Part of a small language model's weights.
Size: 4 heads of 32 (1 for keys and values), MLP 512 squared ReLU, 2.86M parameters.
Architecture: RMSNorm before each block, untied embeddings, capped logits.
Each number is 128 + 24 x the weight over its row's rms, rounded and kept within 0 to 255. Layers, rows and columns count from 0. Numbers have three digits each. The size before them is the row's rms in percent of the matrix's.

# layer 6 MLP down (transposed), 512x128, rms 0.226, rows 205-311, columns 0-63
100:133133133136135115123110125139115158152117113123143153142120141090134149144072122182103107082098103114135170099132178130105125133113140112148158187115112099127132123110128131139133150109163059
111:133096094150119099145139090104178141120096143102136115137051135146148134139123132131138121140120126134149177152133100101095137132142094111135132171150123130146115136173113153155132127117139125
110:151107139151150172134065152124114130134092163123121144111147137096152146121110132141094117106117166143127118123128177126143142126117182146127116096121152145145121135095104110139132127115128117
100:149129114132188183123090145143142121135122141147119133137108132146124132131090154084175121121127131137116138094147110105152129119163119150144137185110115111192143107166159165116129128109162133
085:097148145174118166136124128094117127153142164110155174141158124165130168144154137134093100141126140130111144118164119117138174070116131154113083124128154127104139131148107105106101097114104102
097:167178090116103122130109100139108114071101171117143141121097105123117129119101174123119125131132100135127107138144128069092131155117124106136135135097086168076114143117103138117119124128122134
086:136145111183128115129145153124111111129124121082096115111162138136124132178095097117098096091108118120131124110127155118104154140101109125121112097144131174106122151093153139116099089133127154
102:095091122174169143123112136106137076166146172122112091118109124128143068144147081133113145160144135145165136145114108091111157156097165119154135143154124151083131117115098115116134131104158186
115:115125143163119103132049146104139138119117128148126121163064113132088144130140102104078109104115171152125147092127093131146117100131125135117138141083123125124151097130127110096068145140115116
108:163132131135103135135143124139105113105124164130088108101119152152122084081125139123133106152132100100155098111107135132150142138131137135127115224122144147121099113112114112141151107104149093
114:104096105148119082117131125168107153109138150128119096167134091173131121100155119140105103068068121154118095126117118152096144123140125140165138132119095149093112114139115137102155162140131112
100:115138112102179109123151109091085147132106117085128170127092154149143182097107152141114135093135119089128136147147099143128111135178096155202132109160123140130141169163102128155132115153119093
094:107108144105119117140146087146107122130126142104125131154102159132120133109167134101094095159115087168157149091157125136163130146160126112166140088170148152129126103102123112142119110153104106
102:106149144125121112140130132113159136157115118125134116156155136116142159158077156098087159156146119166130109144164110082168146135128137144134102182176129104078118140139152122125135131142166131
104:098141138129151150143100140117097114149111101183092129126115082114165120158141085138137125123128133139122139172067147106141120118142154132131164129159151120111123090172123075114098164115098140
106:126112142182133114132130157146135187081101123118144118111130151092102157137128142091084182118102083168094063137132148183105131119121128114121101163096099120108139122102127063113105125082123140
103:137128053162121131139145106135124149124110089148097146100183115185142125072132124130116124113152143157129126138126167109130068129106139130162131110121108138141097151114103146123119135162123118
103:086167130148103132145160144138083188123095119173126130086111112145169119139071117128125152148145108104158109132098115091149110112092119113152144104141124115137158128115128146115115127101128105
108:121135171133102149132106122136180105067123153146138102105123147129085159160109123121127114137112139149131127129139133122109162145101140126083127167158081145109174079099132147098137118169134073
091:129127112095094099073187129159122155145102077107152170092157122137119122159112130104115164124117114089149100134137106164133163127094102138118105128122105132126168122147129113143146135117108164
113:108136131155116111132088098140158152146159143153119144101095098137128098130125132131088152073122184143125093157162131108123118132124093113123146114104107072169094128125083095153142128110145100
105:147103147133141123169137133112162125098143170096157092139097183131165126107127100154156109153111129132148174109124103146117147147129140138158144151150082103106110176131137134098113105134092121
097:152129107137098165144159146116156142109132146145116122144102077154121116131120145083130160097141087122090138121118111115145104145106167136118144147120161126148066204154115116116139107173132156
101:131145119105134172110149134104086128093119186112112108105131150157116178147119129119153157131124095137118135138090116136124138114116160124145104088150139126108183123132152093099111137131147168
106:075157169125105135176164128082152157117130117124161144122155084114168111135114131111080131133126150138145132096141117161151132136152147110111088144149138114101127102170117142120164140113162127
100:154146133126092143106106108142149122120096147153125156137107125167158142147125106125147111164137119094127087103082121148107111100122143132126118148102189122162162172109147112100114108140122116
095:142130121140108114136150157154138131098104144104125146108163092119095112115158154165061098160103120110133159098121162147133131104180144098154102121169119127127175169133117135115158133139138112
102:087138136117107109142125119099130115106130145123161178107100136119122129110116124144111118105120132127148117172112121128113163124188155080067110137148119116124155127096114135135123121089138097
093:151142118118131136145145116124119150123132099139108125134149176118113102115143142121180116080098132143085096081107131128117167144147137129082104096102120164123172113138168124077125111122160107
107:106155140092109121109125133134079154153132121129110112089156150144108102146144138124164132107109114166132144137119175107148101132146177154108124119100164121083128125171107121124096144105131098
095:137171136122094130148045130124145125117085160138098081126148104121120093134138169092069067105102095117131131103138140130122107126111126123084122163125107130152095133106136115137142121129108127
092:165092078142109121147115127122131147142118137104119170156141131124156083125108116142133148151129113110139108159155103087086101148125096142148164125148146133150134153153138145123079105073130129
097:116120144113110098153104168149143133126115108159148094136191096177127123159144105090175080151143124175142142104074128111116147108112152152143118130146163096171133141143121099148133152131135122
093:115112141131136115101121169098125138107160148065144103155147159117128125162112166105135117154116162143136129145188151120159138132133084093132093156113125131133132177131149084158146108147126198
104:085126161103162125088165106116128104160135110125167081119105091129127141119145132133133134129113121071164086160138104098130160128148141160086118134117136105149126117087193118138113168169130130
108:117156100115064139126114111158153109113093138162090116118113128130187172124094122143119160123118153115116141117119115129157152115104111164115131107172081155114158115149173146155164118139094178
106:162129124168097117132142111119107173153106088124096131179116095146143105118132138165137151105144142162120169135178134170122117145127165105172135112158154158121138122117115097130137121205100140
101:129090119149114101107106149136141085136139147125144100145121132149121101125155140128106133097101176095108108148132112097117078127122144119102093150132133088163107184111142101160103175135167115
111:141126141162097163119066138147125132116124113088104171123124136153143181132153143134085091138148126151150134158159144095105139110107131106104154139159145101147121111134152135162172150162128137
097:111101124146132166105091106136092163134049129127091150101113143147120150123155130111131170108122147134119162149146129163150104165103126115154123168129155117103112124129089065114117134108127104
095:110164177124102154151112068132082108140106138119142101142143122093137132100141206098111125086124109124134109118150118117136119102126096122135173158153083154069127160123149129162112159146166144
113:137065131146161133149101118149120161140123140078101101131141137102128090136155119137093129161135146136153140188152147151070128104156106108123178140147122143092154082108144112132171158150140104
106:090140098127151146108091132117099123146102095125141087051123073148099110146135124105119133093121120151119127143152091122145128156129117120114138133159086129113107099159108131122118135141154136
106:114119133151119122144142099142116081162104091093103089118137099140143114112109141149135114155111119098119119124154126128157102132173139134139136150123156082106123107154160107174186131136119114
084:099082113090186108100119140125147090088155106139195162137072116125157103121139102127139137116099132118137122129157120105173111117198117080108134130144105110122136095112124100123119145112131107
102:078135117120155132132084133121084148096137145092122111170133116109163186137105121182106133152137176134125120148129107138161102108197116111115096154090107094165176138148138092116138133125135139
092:153149138155143107123182134156097138133115158108124161179155103116132128072112188154106154157100081139112122084142155125103107119134144106131108114157170156119128145140161143172091137108152134
102:144163164095139156173089122101130160131131093148129123133111132131113120147142099131125116131119157127118171136110142131165140149145174157158176121152105110133094100142140119081146094105126135
086:114131159165102136126140146134146140123100073130144119094145152100115130108129116085143121110145181174149100113133162099084126167172122130103150108134184114109172090154104172143113110123138129
114:049167138127129116127088097116154174123123166125156112144088116056137137115104155139133157098143100110094150138135155148116107102158138096096124138121097156121131130116129143153132152075115167
102:131103160137109126169126109159138134159131128105185157187134168098114128128158146087157113126144153120106151183119103188113123118160148127123114169118162177135136121128137158116154132138117114
090:084152140177134145127117117123115129125108132149077103119151128173140068065141114116129167160146089108095141132149155108136098110104108096124153163137124136141157085122154113149132139091087095
102:121158130130110109154145097165139102110117118134122152125132098079114144078094127139155162110134151119106118116192119121118104143110131122127134127125122142137134106095128122157126120134097105
111:116117146183106126129140126090152134154108162114124102128101097131143131099101104074111123112110131148119155151101164151080113116080118138146117206166121138160148078125104123102134124114090090
092:105122181083132123140107110104135159129097126100148148139089085138127131133127124106094125092121149133105093132148135113139163133142132153138161125108138141122129101135070149099157107127083141
100:150102156106155110118122148074156122134144119111151160139121125153138101112135146105119126151114099131127183137101113139170152121148119127143162183121138152124106104092135102134147121113067139
112:105160127095098117125162126152127122129149152108089164105163106115101120142160138122139151143131080135088143086114132155150141140134141117186091103130149134166110099166173160138140167101106144
095:145102112152120135128164131124128149134175134175097142115136131121146112153107135133126122122149120140098180154171080134134111121130123109120089095122133098134099194089163110093153154143119180
108:107125098143107094121117106173103101112090093119155105097154106167138153109117111070147129112139124148137141127099090168147078105118125122128101120130114099111175141110151171130129124139120169
106:153140166129141142104120108104154196114161129118114135166129102130131084122145092174147146143157107114101108125155123149157120128124138100141173131135142110114133093145094138147121155142106141
091:089159139152186096117086138100140081124162137132121120126176098125109118111096182161091106111112148130094138143103147146146116118106114150168131180105121116108091125145152104149169108087105124
104:142101142140123122151119117119149094120090141082114138145136165102180112167131108136142103142117088113063146115134149098142133116116149138130110087132182158101128167129163080115120147141126139
098:105150124078129080161104131119128091154158138126132102129105123089142106109121167109118122119086119172134096114156097103152112106148128115105156115120107115164140123106147184110115170123091140
103:154134139160133122123146124110119147128110122161126150152137187114088148147118122110120124118116101134117143115156182114102142104118153151148118099136131082099154150119179103192104096136114134
105:124069119134155147118102114139113124090141146115100166124174117128122154149094095112096117099156141106109072087131110152083131075130126106133151125134112100099131101096100139084108097079116105
108:157155100097096136153187108106120145100142116125181132088176137159115110132097101151098126138157124134133192115127121107155123154139126159124134113163117130129152107137103152107142132092162174
094:132106121104109128118129131132138187120148152136123082152104119099135149096166100114154137135082152136145151165164150128194121129151127100082132133098114128176128151135108125103110085142116134
095:135116122163091181133117118099100127126103117167085093141136148125117094162096129098126172102106132127102142098149124082121119132120127119111136065149134110134124112091127141124108136120113118
109:126127082119143132104141073149118085113136170121098129187132098113094154140131139151124114078109121111113095134111123138100122151075118101115119164132082147146098125128099158124119131102115124
105:118169118119118135131104090164125089153113175094116164101149121119115115136103119086087168154079153081132134106119181099118136125107040113097130121133144125131125141151117101100114138085107132
031:119136105133120152135187097107123123120136191101146098096107136122125104113148084105106161104054097160142131162107173183127126142141145104104111137145128125176143120105128164139117126125131129
101:126151147093117122116109087109125096094124082163122114143160116103116132137185093129147181137145142166135169125164132157180089115083117143154139106117124123108125145128135149148125149141134132
093:128075126131109122111099134138105078112103157135121135151088142131114118123133152112161136123139128119158152115133136131132098075147093151102149135130144099100128112117142105122129164093153155
096:121133119144114154079077160103114139164147124116113155130146117119153172150120093179107133112088156137125164115147142101103106112128139132119145110131114120139152091111117154141136131080107114
114:073120121108113161121192163113108148125149083146135109132158115161110107116156169169117139161103083162155127087106130170105105082147119134161175122117115127130141158140125169123100169111124138
098:116167151133102114145133169093101066085112142135138181100113117136115139117150169124120134137123141113122110141129152112132102137086087159135125151130119129131149113091103136117146123125161147
090:099100130126145174164128150144137140105108133114116132115130073117127111107102133121096149129164118094114132102154146117100133131149151107124153116167111138152141115150201104163159118123094094
114:088127143089160120107133148136185087114125143148122097139090124195157126145135079133146110112135128142153106127129114148119148138115140125146118164131093151082149137099115111090140159144122098
098:132143135084115121089095146177130136169125145145147115097127099146131116143140071136110152100175146123158114105126151162170088151150122109129135143099131155173080099140152112170171151121159107
096:105153153136121094128143125135131137152111121175098135119146138148102165128145113122113162137159113131142127125143132114129113117162150097138122130144119134115188126143110137084112123163093153
107:140105113107072149154146132145115101127139158132141138143119115147115101127098059155113136116134117104148140167129128114147133178145154148158116144110096100157117142139103126137107150151106158
102:150121129160143122176151109132120113142118116066114068129117174135129111156124149120081115135092097173138133116145123113121141187111120116097123119154121116135089110104135118165112127141159142
096:138187134162133095122101125118112110149127155130119104114131169180146126117119148094116122170112168108159093156139099141141125083116123197078106145101116117157124163118151166140097111096118116
114:108155164138103111135117131132130182111129146122148103140175110079131159140129125169118083104128175123160140120108123133102110138150105165130113127113098137130142120108099166101173154137086127
098:155133088128078154134127100149106148126076117112082113132138128116152124111159140185145100147146120143148089149134141177113103094068103165127149111115146129131124116119115135189127150132156084
102:108101124128150094107101157092154176148154127136186118110128168119150141162168149099094171095143132117108129118117151136127109142148126181141127149124126139125124136105136120120126138120143147
091:134103127114123175130141110134065176122086141117081162128114110144157107114120105127120072151110138132145092120085121180127132087176146103128157085167119156123138106080147124092135118126113121
098:103073166085144102129154104113065146139100129110155107124127113150063102103169112120123093155135132155136160118126104120130085139137115117134134106146104119160159158121111150148102125102105082
103:147117153094133098117088101109135168099128106119089121137149148145137078132124120122102077110141145140116144078127108154115129150120196161142110078156175149104142115128130143102123100170129162
086:130118140157129095170103122164066127094093143142135132164137113124068136094148140122107124143149080107103115136172110125116149105149128108155140122147119155106148124115137139155116136087108122
091:108148099145097117160122153122086152151097136078123128095120163130092112144113116153102118137137111122171148159162153133115100145136133109151105173145136150116145118151135095146134106144090124
088:129119138127132125134167133142141102143182144137146160173094131139161104102142123152133169147138111126087156160167143126159160091140161136118135115118130097142101127123140107131128148146165132
100:102150135131150155137113089161087154119102114144127142159145157125149115179079138134144153149110134091182081111109144132146129103140111138095124109123151104087103159130121145105109108127153135
094:146147110156149100199178120162136123133108144114119112164121142087094152122115099136114143125083125111118120139144143091112124137135116163139121121155161152110147151119135118143126152132146122
099:142123107152158123098178085111093121098133151137124114138108132118133129123160171134151128110155109097107139149103149123126087107155113146119142102115132127135114141121143150144161117156125088
096:136143113137126131148175112132129125131138119130130134099183134130119156121146119138163110135082105094140063104107100139114132149134107100101088109106095151094140206149118126157084152145156096
090:139147086110112136160130160100146150116125125097154075140132130113125083086162165136114147074115138165126114150098099131117148161149128135156154107165119150107138116144107140143128169129137163
096:154123057120133144136165131137146112120122175134141114137126129155143121099106132126133129143167159139112099166128081093154076115111146123144158087142092205124143101096114153129193129145099138
102:128129085117116120114171124132164119140148176170139125122118135129127130130085071141151146079116137123136129107116113112146152127154136118113129122102137146163111111133153118067117114122169175
106:109117097117186127087100117170120147118114143106087105116133146159116100108125158104116134119100119115117138137080186138148152124090132113147161103109073119125203160119101138125108104148122118
103:102185111113150133199095122128115121110148155132158106144151136105195111112154106118136092141120145133165137129154114138152136105177131093135169143126109131123112167133122066117138123164109159
105:093126131113151142130112092150133151108140123164144157150121146144120109116171110101064124141123080165151135114097112116106087122189155143151129132127122123138158132149106162134123140118087127
101:114139161118083146150153153171129094165143116090149100097144114129148153128102113117114087147137141174151080093116098146157140094155096156117090091127150115133125120111153154102129122111142122
095:156156094147135164138187108159126152165133122128121118150120111120136109080148116197119110143103130117144152119160182132139082137127145145163135113138129186109124123135102105170121131086127147
096:136144111105097146124154105154123153115158094163157099123108120143125094106113168125131126166118082124131139121118149140121140125101153132135113125158156172148071130123150144183169168137176088
107:068106116096163120159123091170101119142130143160161096117119115119142115156147136091140129135142158129120101151141124141148102126155126115133168140120114193156106143119123134095149134113129168
089:108092137087122130135105134168146128146131145162087142143067132128148058097159073132118140118163112163135133105090141106122137080116129138156134124143132133151115134115119122171134123173157108
# layer 6 MLP up, 512x128, rms 0.236, rows 206-312, columns 0-63
106:102087142162141152121135114117131126167115127108140122137145124140105134113129084132138130137094167116127162064146139140178136150135157095088146133109124141103129137164112148088128143097146103
096:176077128137138152126114159061130143120105165130155110121131132134100116124132163133124164119172111122114139100130110114140113149073120084143125157090098098104171150134170128159139144140125127
100:147130111159154127091118139115119141142140156162146166136147128118141146176104145099111137111131136155152189135136129117152142109151148115125107124076127144113099163172141152131143130107144097
089:093108126163108152109183159137149112104130092124116143182093138152160152111148104145132131126098080162092119128071124102107154143110157167099116131115153098123113145119165103106088173112086188
104:176102131110111114118097145143112116137165147099130145131150122112117139121142133119144088172159112113118124149102119168103101108178141159140116132123168111172161139079066118133101112102164108
090:119131121122140140114126097064156121128143170135102128110109162175142155137144115119169108086127144129160119124100130102111161122143163140122138144113099190098118105146181135126090167106124171
097:090113131131128129056122135135128160090168145153173127128103112111125161109139101112150129126111107138115125126110119087150163052149145131137109123142116150166149108117116097125127130094138103
113:111122130120166153147082121134129122099111143150148113106152133107123148144139150127079094184127177112177162165122184140114119108129110111174141133124139123133136150140133123123122142129122154
101:137099097147126160151162153126164108118148107158126156143152180181115100127196148101147175099123125105134117110129149127125134121115122144106096154154117128105145096114128161131136118084102138
115:107111128108117155173102131122131153112139149125121140142143145082129130169102104148115153156104104118118145150144137122157135116111133091135091113106097119154142080141115130101073117133099129
108:158107154132076117147146120096086094116111144155153087129131168159090092112132159083141145122135090132121136133147119141135173166132172128093091119127158128151119119116138140115107158114133154
083:114147110111178088105129104138157145121116102152062145125125148128104123122131126139130115133134137096136133127155157130178199121158127120108134135140101151143130173094160122112110128129095113
101:134091166133169139157106129124152039132173154130144163111180141117117124160141145112140150105110118131101108105133163116101090094115130117073153147117120120140098125090144113110095142079129122
102:146068119101096159092108116160126110125089118138124129117145148101126157105122086155139135137129116087135142096164107130128152148110113128112106134102150134151148150115127068130085139137100111
112:127125149113132150131131103105148099177155164100144141115117111139138096160157099089148094123117088097121128139158119091146134113084077107110119126107141155127083186110100141162126125123138104
100:119123104136130128115114157131137109146141107093089140105098141109149099128153055113127126132135145113151072112136098149107140123128133137111109140119164098137065147141141125125073162136132137
108:141125152150110142118115167123150110153131148131142150123127117145140142144144106106116174162107159144133121126139114164130131092187129126107175143139130149116141125120090146092117086108115084
113:157117149131137169130118114122184122125116092131091131109138121100122121129145128122148120099174141119157143090123118112120143135128127129101102116103113109117135170121122091090083183119155142
082:104124107151131165126163096124095128083128098084101124166138132125124164125144140108149095111088168098148130146125130125109170101148164076107116101131110116150134145103141100122110110143094090
101:148126161130159110145129115108121123154113156114147130154095165108170115096111112147140111069143127125181153166138131148125128163096159123144122146117136137141081137138130107136116109098097120
101:126084155074114114133097103169132137166172150109135130064132142086115108143129155151177125110143061117148131142153155142141156133094113122103107135105131112141126133150110148111103130133105115
087:102143159118158167134113118118098135158163099154116112083140089105137110157132114137144102154128144120143129149114144085125145158124110088099107133148141144144114137143129111132114128111103136
094:115080158141145159142154107115139114150144151085089156086111163122143122105161138131126158136132115141128099108113118125111097088114166133162144128161116143115085111128141125125114151118096154
107:137136161151080136133099115096177131122102139127149139147146139114163162112136165098101144131159125150123175122113089112120099159095148120113121182146132111142144115078117114125149143090153127
091:157135153132056148139146129139161104122087135136076126116110140096130127069173144128121164163093118114107148147120104161104147111101128143104153114135126109184120102146124138132130121104142162
081:088139114150183113143122160128110128143115136142175131122137141093109147095104169131157134142102086110087150136182150098099113142126114142141124148101121120141138139089145131107152148147099170
096:143067119103110141120088161097167119147160105108162144165099129158139122131125130101109112126150152080149143140147095097058122138132136140133142147116121123117122148122147126149096151093120115
096:112110113119081166165107169147125118175154140155155137144129120109105105099129134087194172123104104124143128148099143091136152109132112177107111133134129108166091110143127134127104131114102178
104:126120103136056154129134152079159112094146158137124102078140102130134115166137111087093118093070135138141136148149104098130177155146089125108132147132098108125147136096174135144126114116124142
109:121150135131134121166136148162128127140168104122126156143142085157093154117161087088107155161104135159106158115175123124138118118144134147163129134111194128109071173157188118163106132109134156
096:123121126108142154135166127112150107123104117097120125133121147104099149135185127104134127177105162072078121144163123176150176163157113070143125158181130158127129118107105130141157120145126093
098:123099123138132148097118105134092135150119145110171118066073105130096164108080140131148163110123138127150158141172123138152116155114112114096116149088131169132132143127152140161081128108139098
098:136095149087168146119145121186138126094169098088105148128095151135101142090155143091128121087104123156146097151169146144088122115123110147127156107119096140141080131074132098149139095149094145
105:121093133078136153134109140103158147167127127121148135131128164141078134116176180148135131113141107128137086160167109138114130146114104159148093158143131157138100146117156113130128160075157140
112:170158091105118119095150170170134116120151138143128121130149104111151138133153120098131150104104089097119118148146142124116114118110173107124136153131109140112102118156140155140120106139154146
120:140107144137115124141157121106101094135103131165114105109142132137101123111073170110106124127142136103165107146137157106076151127105101114158126138105090114131076151135117154123107096138100103
122:138106100070106156104129113130143129092134122115156106132103114122066130115136142139135129144156157118143099131132099167135155123156156111129079129118113125143165151112160140143140135171162133
096:105107169157111193129152144101117121126125148108104088097119119109137133105124125153132135137121107125116102126111108126126151111086115110131104161117122082128127123130123085114090143099092116
087:128122114183109135100116131107159169138092099121111134145147171119104133096091104079088114141180119177130156144156131152098140076154067120103132150098146126128140127108112156102141137146155120
102:094128159140138162151146118161131116115153140132152136133135137136146142110163129077117154135184115095115117111111104143098151160144164150118176106104180109123131107094127094132121110101157171
097:131080112144095156108136110126138132160148100147138113168123167113108131125133141123110146092111151127120122148126121095117161123110133132148134179088104079108068082122105117128107129144063146
101:110118134129111162121173102132160132145104131141121093127161148152152122121156104127135132134125104125141074147146094153155127155131108112124106156133139063091134130136131119131111121117160150
109:116125112162140122156119165122124144134148154072129122136166137112135107128153133173105119156118196141118200145128139111173096134129111117130165106124137114125114115124100169149106096091154151
084:113087140146177122157121160103123148135125162070161177138087133161127138111126103107129112144120121135112123147154117156169117093156111086071067111111146120109095142144167160114123156123146110
103:159136095146145132094079130125115089121144130109135149139151141107128131125139143109163123139178121141155155150151105150184087151130143102124113141125149109125130174131126119097070118209138135
098:168046128154132157099130124154122127145143169129187153142139126133128147133114127130110143137157168118167176127104123159114090117110089135100118111164139142172095139120176124119095123078084138
109:135155152122109148141122142132169182129141116160092139104179134138087142110154098131099083110123169115157119143138122159166127097147118124138161133145077131168131098120150107125163119154168157
086:139120111113119118101115136136127140105127127107075139146096131121112152093185135114130076121141067085098129108150112131155110169150135181119109122096086108198142061117152132131129148142134136
106:104136086130134114127155125188106183114130128158146148124106073122122126097168102128101170087109163145139112181154171125120107150144132120119103123088107069142098148156112111077100127125151112
096:146120131124134181132127148122096144111133109157159133144149142135119098128147163140142097139134148132079162143097092089140187104094157093138124163144093145118157152127126126123088111133115131
090:122128096074113128084127121082106089120164135096132167088144161106173182169096130096121106126111143152144169154118159162132144142110128162147112091125117155099101143157135103129161129129114128
106:136095113115118121107154131115147189170129139115115165124130124104144139141131160111107122099112134081166097147170110136122132154134124131092138098181119104129175151108068096088091138117136097
110:109128136144150146109168106132085160146138151127114151144097158150161102118094113120136147102148144148151133131164153178112145126076101116182175136150122149137110163103167105145146152135144138
106:116104154142130148122121127122192172079130143122124140170143113107121093139164088150155146101136113121148168056144125151133170163138137108118141123156106156150123129181164132089110133155101171
108:095118149137091140152129156123165162132112139157157118150151096123137108126102157138116139182160146122111132120102164130128128143138150157145139144160156197131123105121116117125053118114084121
103:082100156166163162135101142148186140130129110112117111154142173136141146101103130132121174143150108130089125117134118118183143125142117121166112140082149112094140124126130110110106126107103170
093:133111129133111167117133167133114142135113151136114115116108141137083153113128139081082140123150131183141120162133126129133141100122089175128133113116130133165144153098111114101146098121101142
105:113126128152133161093137114124135110128076123149163109141113150140169132091157109100099162126093125141130140125170129162108116126117105092093105131118112096090145128149140144133088189104085132
104:093132188079100133116106137138110170116124124118102119134123128126154155079115131114137158135090107151121146173124116163115119132119096146077131138124156140098128120116115127145081072109113144
081:138123103151135136118103147125142115108138147149128114115115162107139117174156068149129147084130096091162165135136116170065171132112133142107093144129152108138133124089136118158133152123140124
106:168141125147093167141118147107141152105121111121141144083076119084085104146185087117135125167134122088120138126133127111113126122104143133120111104091082161123135124107154139129108129151086151
095:148145119165120107138156168115117135150145108081152092138175136154120107128152076128130141135140139109086115079132135096187142150097147167127173153173102117143103129133099117156122110126127153
103:134170093123102149149111162089130124095129150129123120118155169158114140112145105141104162115134158126121155140166084138136136108128111114138116123107131110146144148124135096149151130084139155
107:110108100116103177119130110128145154145112181135180159121152113134134111153162110109107115185163110101117167081126119147123132102154150113084136108094113118135118134130077104123098108116092119
094:110148150171125134096155139099103168153091137124113141176142159138130134133108145084151133164153104171149119103077140121133154136117144144145136158122131130160118123114141098122072104110146110
091:109149118137118129114113140106068107145150123153151135156127103137078129127125147121158166163134105135059134118128130137145133149160126177157097113079088130151130176152134129115121141103154157
089:126166130148142173110119148106068076102179141153127100145131152093158076145159152119114112125090157129070117153119130154148166091111085130134126075131117174117135130119119125106097122146155098
111:123095135176113141144133109117144138102122137141140111128130148159165129079120136121143088135110178127109125161130114194122121115116109119100152129136098124133101186106079125094091062106108109
111:133146122105159149158119133116127121142136165108090125083121141147132102119165145127136141130080153143088105109138139129103126139133074173097138112129150151154137138123140125136078142072121138
022:129113149126139138125151173141087113105147138110157143175176175085064111121126118127110122158117091158125153130133149141151175110089140139100187132084146121123096108143133089117116153088103127
095:118081122123101091134162164099158114138120155137112148118127111146123113132106110127139085107157135144151144084091099123190141110127109099100107106089114135111138188143131098100108154137139146
096:131105149142140101126126072127176133132150134124133166120145132133152144059144151136137113147083147125123117106098141149090136096127152100112095099143107142139126134091114118077160135092106099
096:172113141115132135132120146124135131151152138105106139128154143103106141137158076090119128121097146089146124116130106099125127140152140102114119127101092098123119142112091142139128148118105122
114:161077163086125138122164116137145129139122110173140126132076076142158114161112163137103160157112130110093159145163124114127184163077113107139117144172141116151144093127137108158099114163126125
095:103120110114189104120114116129136121124133134114139131078163144150134111116127116090148148113150144113132142106148130095123157127122170129080132116106133142178143135160111108176169106070095139
104:147107130097080143128101141106157091126148100159109137129157119129135124127150128189127103127160140096113140126126106144133155136099150157127112095126112120133094170101143079145111120095155112
106:123123155109085145139112161129150086124144143101157127144144082170108166125115126119103148144155174147133134117155116131133131108154151072085094152123151160136093160141106125113155161173143135
091:141080152155144117115113153176103138150155134140102157142141165138116103103147122111144113138173123112133146156143134124131133173124132206110099136110149126111124133093126117152129175085144094
099:107105109144127149133133173112125114096125162137072173149140135120135074158106127127101120100170143114133137187129123135142141117090144107136139150136114109088136160086106124130114150145163156
104:145059145146135134094141116139142139089118149136095158089107107140119123150100141124108142154124115063130120096101128129093118123117147108158074133094133123163105098153112177129096104136140159
106:127146122108126128098155098099115141092120160163139144076150144139088108160110160129115128129118140142176119108100140174120148164128134131160161116126131141097138124112194128115134139095065119
091:180146162080171113088118127149151115105143088142115102118124176134093111106103153175132115156108129133156164168113150128090123150121178164096168146152145131138094125105124084123115105140120119
101:138084136154117118123113111109117116134141124102132126124121123097080152124123141094137138153166091136135143141113146137110087141151129154146154132113068099125144147109125130114144115152141137
118:125153135145091126166129151095121116160144164139119118136155126111112100123125157066157156109138146118116159101106107137123122156166093136102161178139140137157158117109119133156097148149098103
099:095122142111146111094121147145128092142122151091105149096109131115138186131096119092092074134096127168094182085162131138174112111124160127100139113104134124100072172132136112115116121111162142
096:129123117112130165145098109113139164168133189163174130122107094128115115116173093133108093115135179153132126176135099087123160099136165133101122139111103163176141135112122122157126134086138162
099:135099133122057150132127147101150142145135165125152151103147126132126124123111109129145154155119117155129158121101139103105121152139123107109147137149052115189158127099108110107129136116131136
099:122120162106107105111154129167111151120150148112154067166126080126062113153166127112122127154147127132161134125112095127127133128130127117182115132132097089106132086135146116135076141110114109
096:133137107126141153071096151121152144111122142060133127157152157124160148136156097114086084124162133124179159180140118158122106095173139124098088127087149119106107139117144135079117106075109137
100:118158123140140121118127157126112133107096165121135149163087134167118118116086114094143141137125115169153067136121106126122128113151149121075116130107108097118138097087145108124094118127170179
086:157131104120144113132115133108133138134176112153130132105136138108105138146135113121141152104107115146159139120137164154119131166112068178179150098131130143161137152135106092167128128121113132
093:122127138092141133147159112137177091149096139100123085130142135136153086102129174128136139144179162102107137111098106161114097083132207070146140145091091129124153117135145163106094134129121159
089:179138124111140096145108144143149128106142134133136138098105153124140128117124118112117117103165159147140131135102067146093096140111171109095140166151135141136138123107104068136153114146119109
089:138095130117128136108120134110153135127134141140123079152128155096145163102123119112104135095118156131158114132161131144106148126124117140141146103161123172124149132135122052181153125137065175
094:144140127134142172169116107109144105131130116087103130101110115139078109104101121117162113136142157161162156155157173112169098119117114134133109106108140130151102172168121133123119093159140138
092:137151111142123157083127062109127157116141161102152163163136124174092136095137151106137096145125124146125111115137115121128100107121147116143146118119125138086131178132123091153125112144065137
101:172107091109135127097184143187117096106124168172106128119119165152124135124141105107117140106138107141097107154154127120175145118157108120124135145149142140124113118145149115101118156160082089
101:157081115160138136120141108126161110124123163088140167077143118139070186119117135109137161105135141104140171137132143186107132171094139163128094183124104095126138150132116159094089108068141122
099:143121120122122135139124142096146078142148173135164132136106150121160137119072139128087132140141111133116120160111087151123108130147115145105127150126124128137143114130098122133131144153147117
103:136112131142106146130138165138133112116116115135161163082144157115149123125141095142136107087135105116139130116116146144140104076117133128110113161128174164114123105123146132102103100123136138
108:106132130170064108148146162106104116138176149138160155152098181183083168119163152122104115141116108161106162157132128148122147154109130124162125115168133106134142185138130139104156099186120113
099:116138177135101145107159123128115107180165136077158121111103134112159127110121121099081150138107129152152146174137112144118118126112138123121156119132129142130067157139152110152108182117091163
105:127092139161149140134128101144113109085157172142113132109157125140120050107129107149146131112122138097160167108122108154121101133086105131096131111118106183149123101164127139114061157097173138
110:119097068107084160121128132116159124140122072064174116113117133106088128085177117167107128109148179141134118114125120161103147122125126145119140160124180116126141133130117105089110168127107132
105:138083085173102081073087080117141147152103132112138149152138135119124152144114156119115139134124123115134137128100117167100124145164123104108126175143160098127159161136141098110090157123158128
095:147147099152131111118121172135142143112179130128122086152189123122084132144107179089132080122105139158149174118113157151096128126144136091139137156114114125147095150137160133148140149139172129
038:122150111127110158121087123118127088154184078121105158148128155043130118134096148118116131142122144113151174140166137130139197156157124134113110162101155155159124144112151149111100129141128119